Part of a small language model's weights: untied embeddings.
Each number is 50 + 15 x the weight over its row's rms, rounded and kept within 0 to 99. Layers, rows and columns count from 0. The size before them is the row's rms in percent of the matrix's.

# layer 8 MLP down (transposed), 512x128, rms 0.136, rows 164-176, columns 0-127
109:65 43 45 52 99 48 17 64 50 48 33 56 33 39 77 64 42 36 51 35 29 39 46 77 68 62 54 44 34 52 32 73 63 47 95 63 50 39 50 59 37 50 76 63 62 48 42 52 57 20 79 47 48 53 84 75 36 41 22 42 60 76 63 56 48 71 50 24 44 42 42 63 23 45 46 42 16 57 53 54 32 27 77 52 57 50 58 64 44 50 35 43 56 43 60 47 70 52 48 47 41 59 45 55 41 58 29 60 55 46 58 53 42 44 40 54 27 46 48 52 67 82 54 51 72 39 41 57
094:64 63 85 40 77 35 43 56 56 24 46 41 37 46 71 30 60 43 30 46 42 59 30 69 39 38 45 54 48 24 49 37 28 57 63 32 50 44 41 26 44 49 60 34 64 83 53 48 61 69 67 99 53 54 41 33 49 66 71 59 64 52 73 81 53 60 51 62 34 36 35 46 64 31 35 55 39 58 57 45 43 54 36 53 57 48 54 41 62 37 86 47 53 45 56 68 37 55 36 40 54 48 16 45 87 40 56 58 42 58 87 36 43 64 54 60 63 29 64 52 69 51 55 44 30 41 41 29
126:79 36 50 63 50 48 38 39 41 48 49 37 47 30 17 59 54 66 57 55 49 80 33 15 52 34 38 70 57 21 51 66 60 74 36 51 46 30 66 77 24 52 58 48 43 55 50 51 48 44 71 55 26 48 29 42 51 37 49 53 56 36 36 28 53 28 62 41 43 60 40 66 37 27 43 44 40 60 64 25 51 59 55 32 57 67 27 43 34 28 85 72 56 76 37 72 39 27 49 62 38 32 43 56 53 36 42 54 65 43 59 32 49 05 74 58 49 52 20 45 56 57 49 74 66 54 55 56
096:30 38 36 68 39 31 52 83 56 63 43 26 59 45 42 53 89 60 69 57 77 54 68 58 45 42 63 46 61 60 53 44 46 51 59 45 36 63 64 46 69 69 28 39 56 33 52 41 45 32 52 36 51 47 52 39 75 46 46 65 39 55 59 74 59 24 12 47 66 40 58 54 38 52 20 46 55 47 12 58 21 72 37 38 41 48 41 42 68 61 66 40 42 47 82 86 32 25 66 52 47 57 49 56 50 62 67 38 41 49 72 28 40 43 70 74 49 66 75 62 67 38 53 45 42 71 64 37
120:36 71 36 63 68 38 44 45 56 38 53 32 64 42 58 41 67 36 20 41 55 41 36 32 28 74 36 43 26 72 52 68 43 29 53 41 06 50 71 35 41 59 61 76 65 43 47 36 18 47 40 57 41 40 44 58 30 41 39 50 38 65 47 42 34 33 71 27 64 45 55 57 73 56 78 55 61 64 51 59 84 36 55 33 49 52 42 61 41 50 75 36 52 53 30 76 74 43 46 62 41 30 56 60 23 26 62 76 56 46 63 76 59 51 49 62 41 48 43 45 45 44 66 56 84 54 27 47
116:52 36 46 56 53 63 44 52 54 40 42 70 62 82 51 47 26 48 55 29 25 66 61 52 39 49 69 53 77 49 64 64 66 46 54 53 75 47 49 28 61 32 65 73 39 30 52 29 61 21 46 41 48 53 64 58 62 41 76 44 49 48 60 48 14 76 56 54 51 74 49 45 61 68 60 73 51 33 23 65 48 45 46 13 60 51 52 33 67 38 73 36 22 64 25 65 32 41 61 17 65 61 43 49 32 66 65 65 57 65 66 60 65 28 62 23 57 66 53 38 58 52 74 39 35 25 53 56
095:16 48 56 26 33 34 50 47 42 70 49 29 55 69 66 40 51 62 18 52 31 65 48 31 52 64 33 47 63 51 45 54 40 53 68 58 52 52 49 58 43 30 65 42 71 50 35 43 74 49 54 25 29 46 52 69 38 64 41 60 24 36 21 57 58 68 80 23 32 50 64 39 59 67 43 25 50 51 29 13 24 35 48 58 49 32 46 52 55 75 20 64 44 58 55 65 64 71 46 56 45 63 41 58 31 66 24 28 41 41 47 41 81 47 78 66 56 41 66 65 55 51 60 33 41 61 32 57
103:47 69 53 51 29 42 63 93 42 31 59 48 36 68 59 44 46 28 36 40 53 18 64 75 38 34 57 42 43 43 55 47 50 65 15 36 43 55 62 53 58 49 47 70 14 68 45 60 50 52 74 50 42 59 46 45 32 65 35 66 46 34 53 23 42 38 44 36 74 44 58 50 55 40 36 70 41 66 61 28 48 42 91 65 54 29 48 47 38 74 45 38 46 57 37 40 43 14 36 37 53 49 36 31 52 42 38 28 35 14 71 74 49 66 65 64 49 56 56 71 51 44 46 62 36 47 79 55
091:54 55 46 42 68 73 27 37 51 48 60 35 49 50 41 44 54 31 55 16 14 39 58 49 42 53 48 64 43 65 56 27 74 26 41 37 41 75 76 51 48 41 34 49 41 46 56 39 41 76 32 47 33 47 46 60 52 45 55 30 50 66 23 29 64 52 81 53 76 32 79 33 44 44 36 61 72 51 54 52 41 49 18 60 51 71 64 21 51 59 64 67 23 65 49 66 80 34 55 65 28 58 51 44 41 65 45 55 57 45 29 81 63 46 54 47 22 27 64 44 52 42 62 85 42 39 56 47
105:70 25 67 36 46 53 50 42 46 49 40 72 56 60 69 59 60 42 38 70 57 43 53 59 66 37 42 47 60 61 34 33 47 40 56 27 50 44 25 34 32 39 53 13 41 29 30 62 58 44 65 37 63 53 21 42 66 67 46 59 70 56 61 01 37 49 76 55 09 61 37 72 49 66 65 34 55 29 48 35 45 29 58 55 43 53 37 44 36 26 55 35 54 36 52 46 40 45 74 74 64 76 62 70 66 79 55 72 63 67 45 52 62 64 34 36 57 58 60 40 75 61 56 47 61 48 60 33
115:44 43 58 29 50 61 53 46 51 34 61 61 32 62 48 64 34 41 16 38 51 38 34 46 59 48 72 36 62 31 51 24 27 75 46 25 56 78 60 39 47 55 45 48 51 48 38 67 68 41 32 37 40 61 70 65 73 58 42 66 45 71 70 50 65 58 46 12 72 50 55 50 39 36 39 79 62 41 52 51 41 68 45 47 62 66 55 46 66 27 43 31 51 58 59 55 14 20 50 67 75 51 53 59 47 52 48 51 42 64 65 42 60 76 62 61 38 33 80 52 67 72 34 66 16 85 34 49
079:53 80 43 88 43 60 46 58 67 43 46 59 57 57 42 59 59 63 36 71 54 24 44 28 70 69 58 43 62 68 64 68 68 58 43 99 59 34 44 14 77 48 30 46 39 55 40 55 76 55 43 52 41 79 69 41 36 68 68 56 45 44 51 22 45 57 62 81 48 54 39 53 56 66 38 43 43 39 19 62 69 59 54 46 49 36 69 62 92 48 67 37 46 52 39 46 32 56 48 32 63 40 54 43 74 64 69 48 55 42 60 40 29 62 43 57 67 55 63 68 54 49 42 27 46 41 64 52
088:62 87 51 65 34 64 45 52 52 23 10 55 66 68 52 48 52 65 66 51 59 44 43 47 40 36 41 59 49 57 43 62 41 41 52 60 46 19 51 40 36 45 67 29 54 69 79 44 39 58 88 54 57 46 63 15 45 42 55 26 34 52 45 60 53 49 59 52 39 24 36 42 29 26 73 36 46 71 64 28 68 64 43 54 55 66 56 58 40 54 33 56 58 46 43 41 60 63 68 46 77 56 26 55 54 48 18 81 44 41 72 64 29 56 28 43 50 38 34 72 42 62 41 45 34 21 79 57
# layer 8 MLP up, 512x128, rms 0.131, rows 165-177, columns 0-127
098:59 29 53 52 39 71 39 45 28 60 68 72 73 12 53 62 50 67 54 43 46 38 65 40 45 82 49 61 34 56 59 34 53 30 87 60 40 60 67 44 49 66 27 64 35 43 42 50 78 65 61 28 46 27 38 67 65 46 58 49 23 32 38 40 68 37 50 47 35 49 64 70 60 61 58 50 50 28 57 75 28 47 60 29 34 15 55 55 60 63 27 41 47 25 59 47 47 58 70 54 54 49 75 64 42 24 40 34 46 49 50 48 70 51 52 77 54 50 43 64 47 42 77 59 84 63 68 43
127:64 38 66 70 52 47 84 57 59 33 41 36 46 40 58 53 76 65 58 62 47 81 80 86 26 70 54 45 57 35 27 54 45 57 30 70 25 27 60 53 36 49 82 37 46 66 55 29 36 26 67 49 71 59 86 38 27 54 71 45 40 29 69 47 54 60 47 71 51 54 58 49 42 55 73 55 55 57 67 44 72 57 62 52 33 47 45 51 39 59 75 49 42 58 44 30 59 84 77 64 61 64 71 56 35 60 42 45 42 50 49 36 43 30 33 55 51 78 41 52 74 60 45 69 57 40 51 51
107:55 52 55 48 66 56 44 47 79 59 38 67 38 61 64 28 34 51 30 52 48 50 76 45 40 45 37 60 68 53 27 79 62 57 50 54 71 39 35 61 50 60 63 52 66 48 61 21 48 41 32 71 46 54 57 56 61 72 72 67 78 51 50 56 48 40 55 69 49 44 14 65 75 65 45 61 27 46 74 47 56 38 64 63 61 55 41 39 19 40 53 60 69 34 53 65 40 55 30 75 73 43 61 50 53 88 68 81 48 58 61 70 49 53 77 38 57 30 39 39 54 50 30 30 80 36 62 82
122:52 57 57 38 19 35 46 25 43 67 35 39 87 38 51 32 79 52 54 47 47 40 43 63 48 60 61 73 55 58 42 25 70 35 66 86 76 49 59 57 56 44 48 45 70 61 69 42 48 29 37 48 64 31 69 62 55 46 49 59 46 52 45 38 42 46 33 58 52 51 34 43 51 38 70 63 54 48 43 49 18 58 52 40 67 37 65 35 36 72 59 34 32 40 56 48 32 98 14 68 34 63 50 77 57 73 57 43 53 53 57 56 72 50 54 41 73 51 52 65 89 60 51 81 39 48 66 53
094:47 26 59 58 38 37 45 38 46 43 52 54 70 46 61 65 62 30 54 30 75 37 61 56 42 69 36 51 57 62 46 54 50 56 48 38 60 79 47 73 57 33 65 39 48 20 48 24 55 28 64 54 77 44 61 54 59 36 65 53 73 61 50 36 49 79 47 24 41 52 59 49 99 43 87 31 50 15 44 64 57 45 52 40 42 55 59 30 27 50 53 58 52 34 75 62 37 91 61 48 35 52 56 61 41 38 12 55 50 58 43 51 74 38 56 32 48 33 46 37 48 69 40 64 29 36 35 42
095:77 52 39 52 61 27 56 44 62 70 39 34 58 62 40 74 36 24 78 47 51 55 42 61 44 43 56 27 96 46 64 61 41 56 41 55 68 68 29 28 55 79 56 45 35 40 93 56 28 48 43 50 62 56 57 58 29 46 36 55 66 43 57 65 62 40 31 55 52 27 31 25 58 51 70 51 55 61 25 65 76 46 61 62 72 55 44 30 44 40 50 66 35 39 53 51 38 53 48 52 66 51 48 47 76 27 43 64 44 63 68 65 52 63 52 65 78 13 54 46 32 34 44 57 46 32 78 63
106:56 48 49 77 38 48 38 23 55 39 30 56 44 39 38 63 64 30 64 52 43 57 26 49 41 60 86 68 69 17 22 61 71 77 52 70 54 53 56 49 41 71 26 21 33 44 70 20 32 42 40 41 48 41 57 62 58 47 58 58 64 37 84 60 44 33 48 51 46 75 56 35 42 21 30 25 52 42 71 48 60 52 32 59 54 44 48 37 64 64 65 45 33 26 61 50 41 53 53 25 34 35 62 57 60 67 50 56 55 74 31 34 39 53 52 57 29 65 77 29 51 36 51 44 36 68 47 29
087:62 44 26 52 50 53 52 64 89 63 48 48 67 38 40 62 57 39 81 73 66 52 61 56 48 66 39 40 55 55 32 41 54 41 85 51 39 44 51 46 28 51 55 80 56 58 38 47 22 41 39 33 39 10 49 89 66 42 60 22 55 44 55 41 43 44 39 44 56 42 60 47 34 48 59 64 42 45 72 52 61 46 52 35 52 44 44 26 40 08 44 72 54 28 54 58 57 47 48 59 38 49 18 49 59 48 41 33 71 16 27 25 52 48 54 37 56 62 66 26 44 69 13 42 63 51 60 46
122:56 49 56 76 54 27 41 64 42 39 41 51 38 42 51 65 55 44 71 55 46 50 55 39 43 72 28 45 41 27 26 52 53 51 53 55 55 44 45 69 50 65 50 49 56 78 63 78 60 65 33 58 47 24 44 87 63 41 59 52 91 55 38 82 55 66 43 40 64 28 87 53 69 34 39 41 52 41 57 63 52 45 32 18 61 58 66 50 57 24 38 62 43 46 43 60 48 60 35 49 52 49 36 70 40 33 40 24 48 78 28 56 79 27 86 76 42 67 46 57 44 49 49 70 46 60 74 66
097:20 45 48 40 64 38 46 28 51 64 39 42 69 69 39 16 44 49 33 76 73 40 53 50 78 48 46 72 93 63 76 59 29 53 59 23 44 49 58 46 69 58 65 64 52 59 48 59 41 52 46 54 55 16 82 36 54 46 55 51 38 48 47 49 55 54 48 66 42 39 45 57 37 49 76 73 31 51 57 36 62 31 83 45 37 64 75 48 35 59 67 52 30 75 62 64 28 70 44 63 47 37 33 43 47 50 34 53 25 62 49 59 30 43 64 77 66 39 54 48 64 40 46 58 38 70 85 44
110:67 35 38 40 49 41 64 75 53 66 41 46 57 59 47 31 60 46 69 47 34 70 42 61 28 63 69 53 38 22 54 32 38 16 66 55 40 48 31 61 46 40 65 36 37 19 35 61 63 76 56 47 61 51 40 59 87 55 64 67 41 57 41 65 47 38 33 22 32 40 43 50 44 46 35 41 47 29 61 54 27 76 39 73 33 36 73 29 34 60 51 57 45 55 47 65 58 59 54 23 40 70 52 59 83 16 52 31 26 66 40 51 44 25 63 64 28 38 48 58 31 49 43 37 45 62 75 41
101:35 63 60 60 50 49 66 42 51 57 56 36 43 48 33 59 49 34 75 65 40 50 50 37 73 43 56 42 53 46 33 36 54 69 35 49 39 34 53 45 63 38 32 66 56 53 31 59 44 37 23 51 61 65 74 46 81 50 57 79 54 44 66 39 33 46 64 41 24 48 25 17 68 52 43 61 49 50 55 34 43 38 72 93 65 57 54 57 65 57 41 46 43 50 54 42 72 67 60 45 37 25 21 55 37 53 21 28 66 17 68 47 60 33 50 76 79 39 24 33 48 42 34 70 45 22 30 34
094:56 58 37 87 40 61 34 45 63 58 47 53 41 18 50 37 55 76 65 35 55 51 43 43 53 41 61 63 47 48 51 88 62 51 37 65 63 32 43 46 22 39 86 31 74 45 58 23 32 59 20 54 75 39 39 48 79 21 56 61 53 34 47 69 59 50 48 56 44 46 45 52 50 32 44 36 57 58 70 48 38 50 44 41 22 41 49 37 57 44 84 49 61 56 39 36 36 76 49 68 54 39 59 65 46 50 63 44 66 28 34 33 30 26 42 64 51 65 71 39 51 46 62 74 50 50 44 06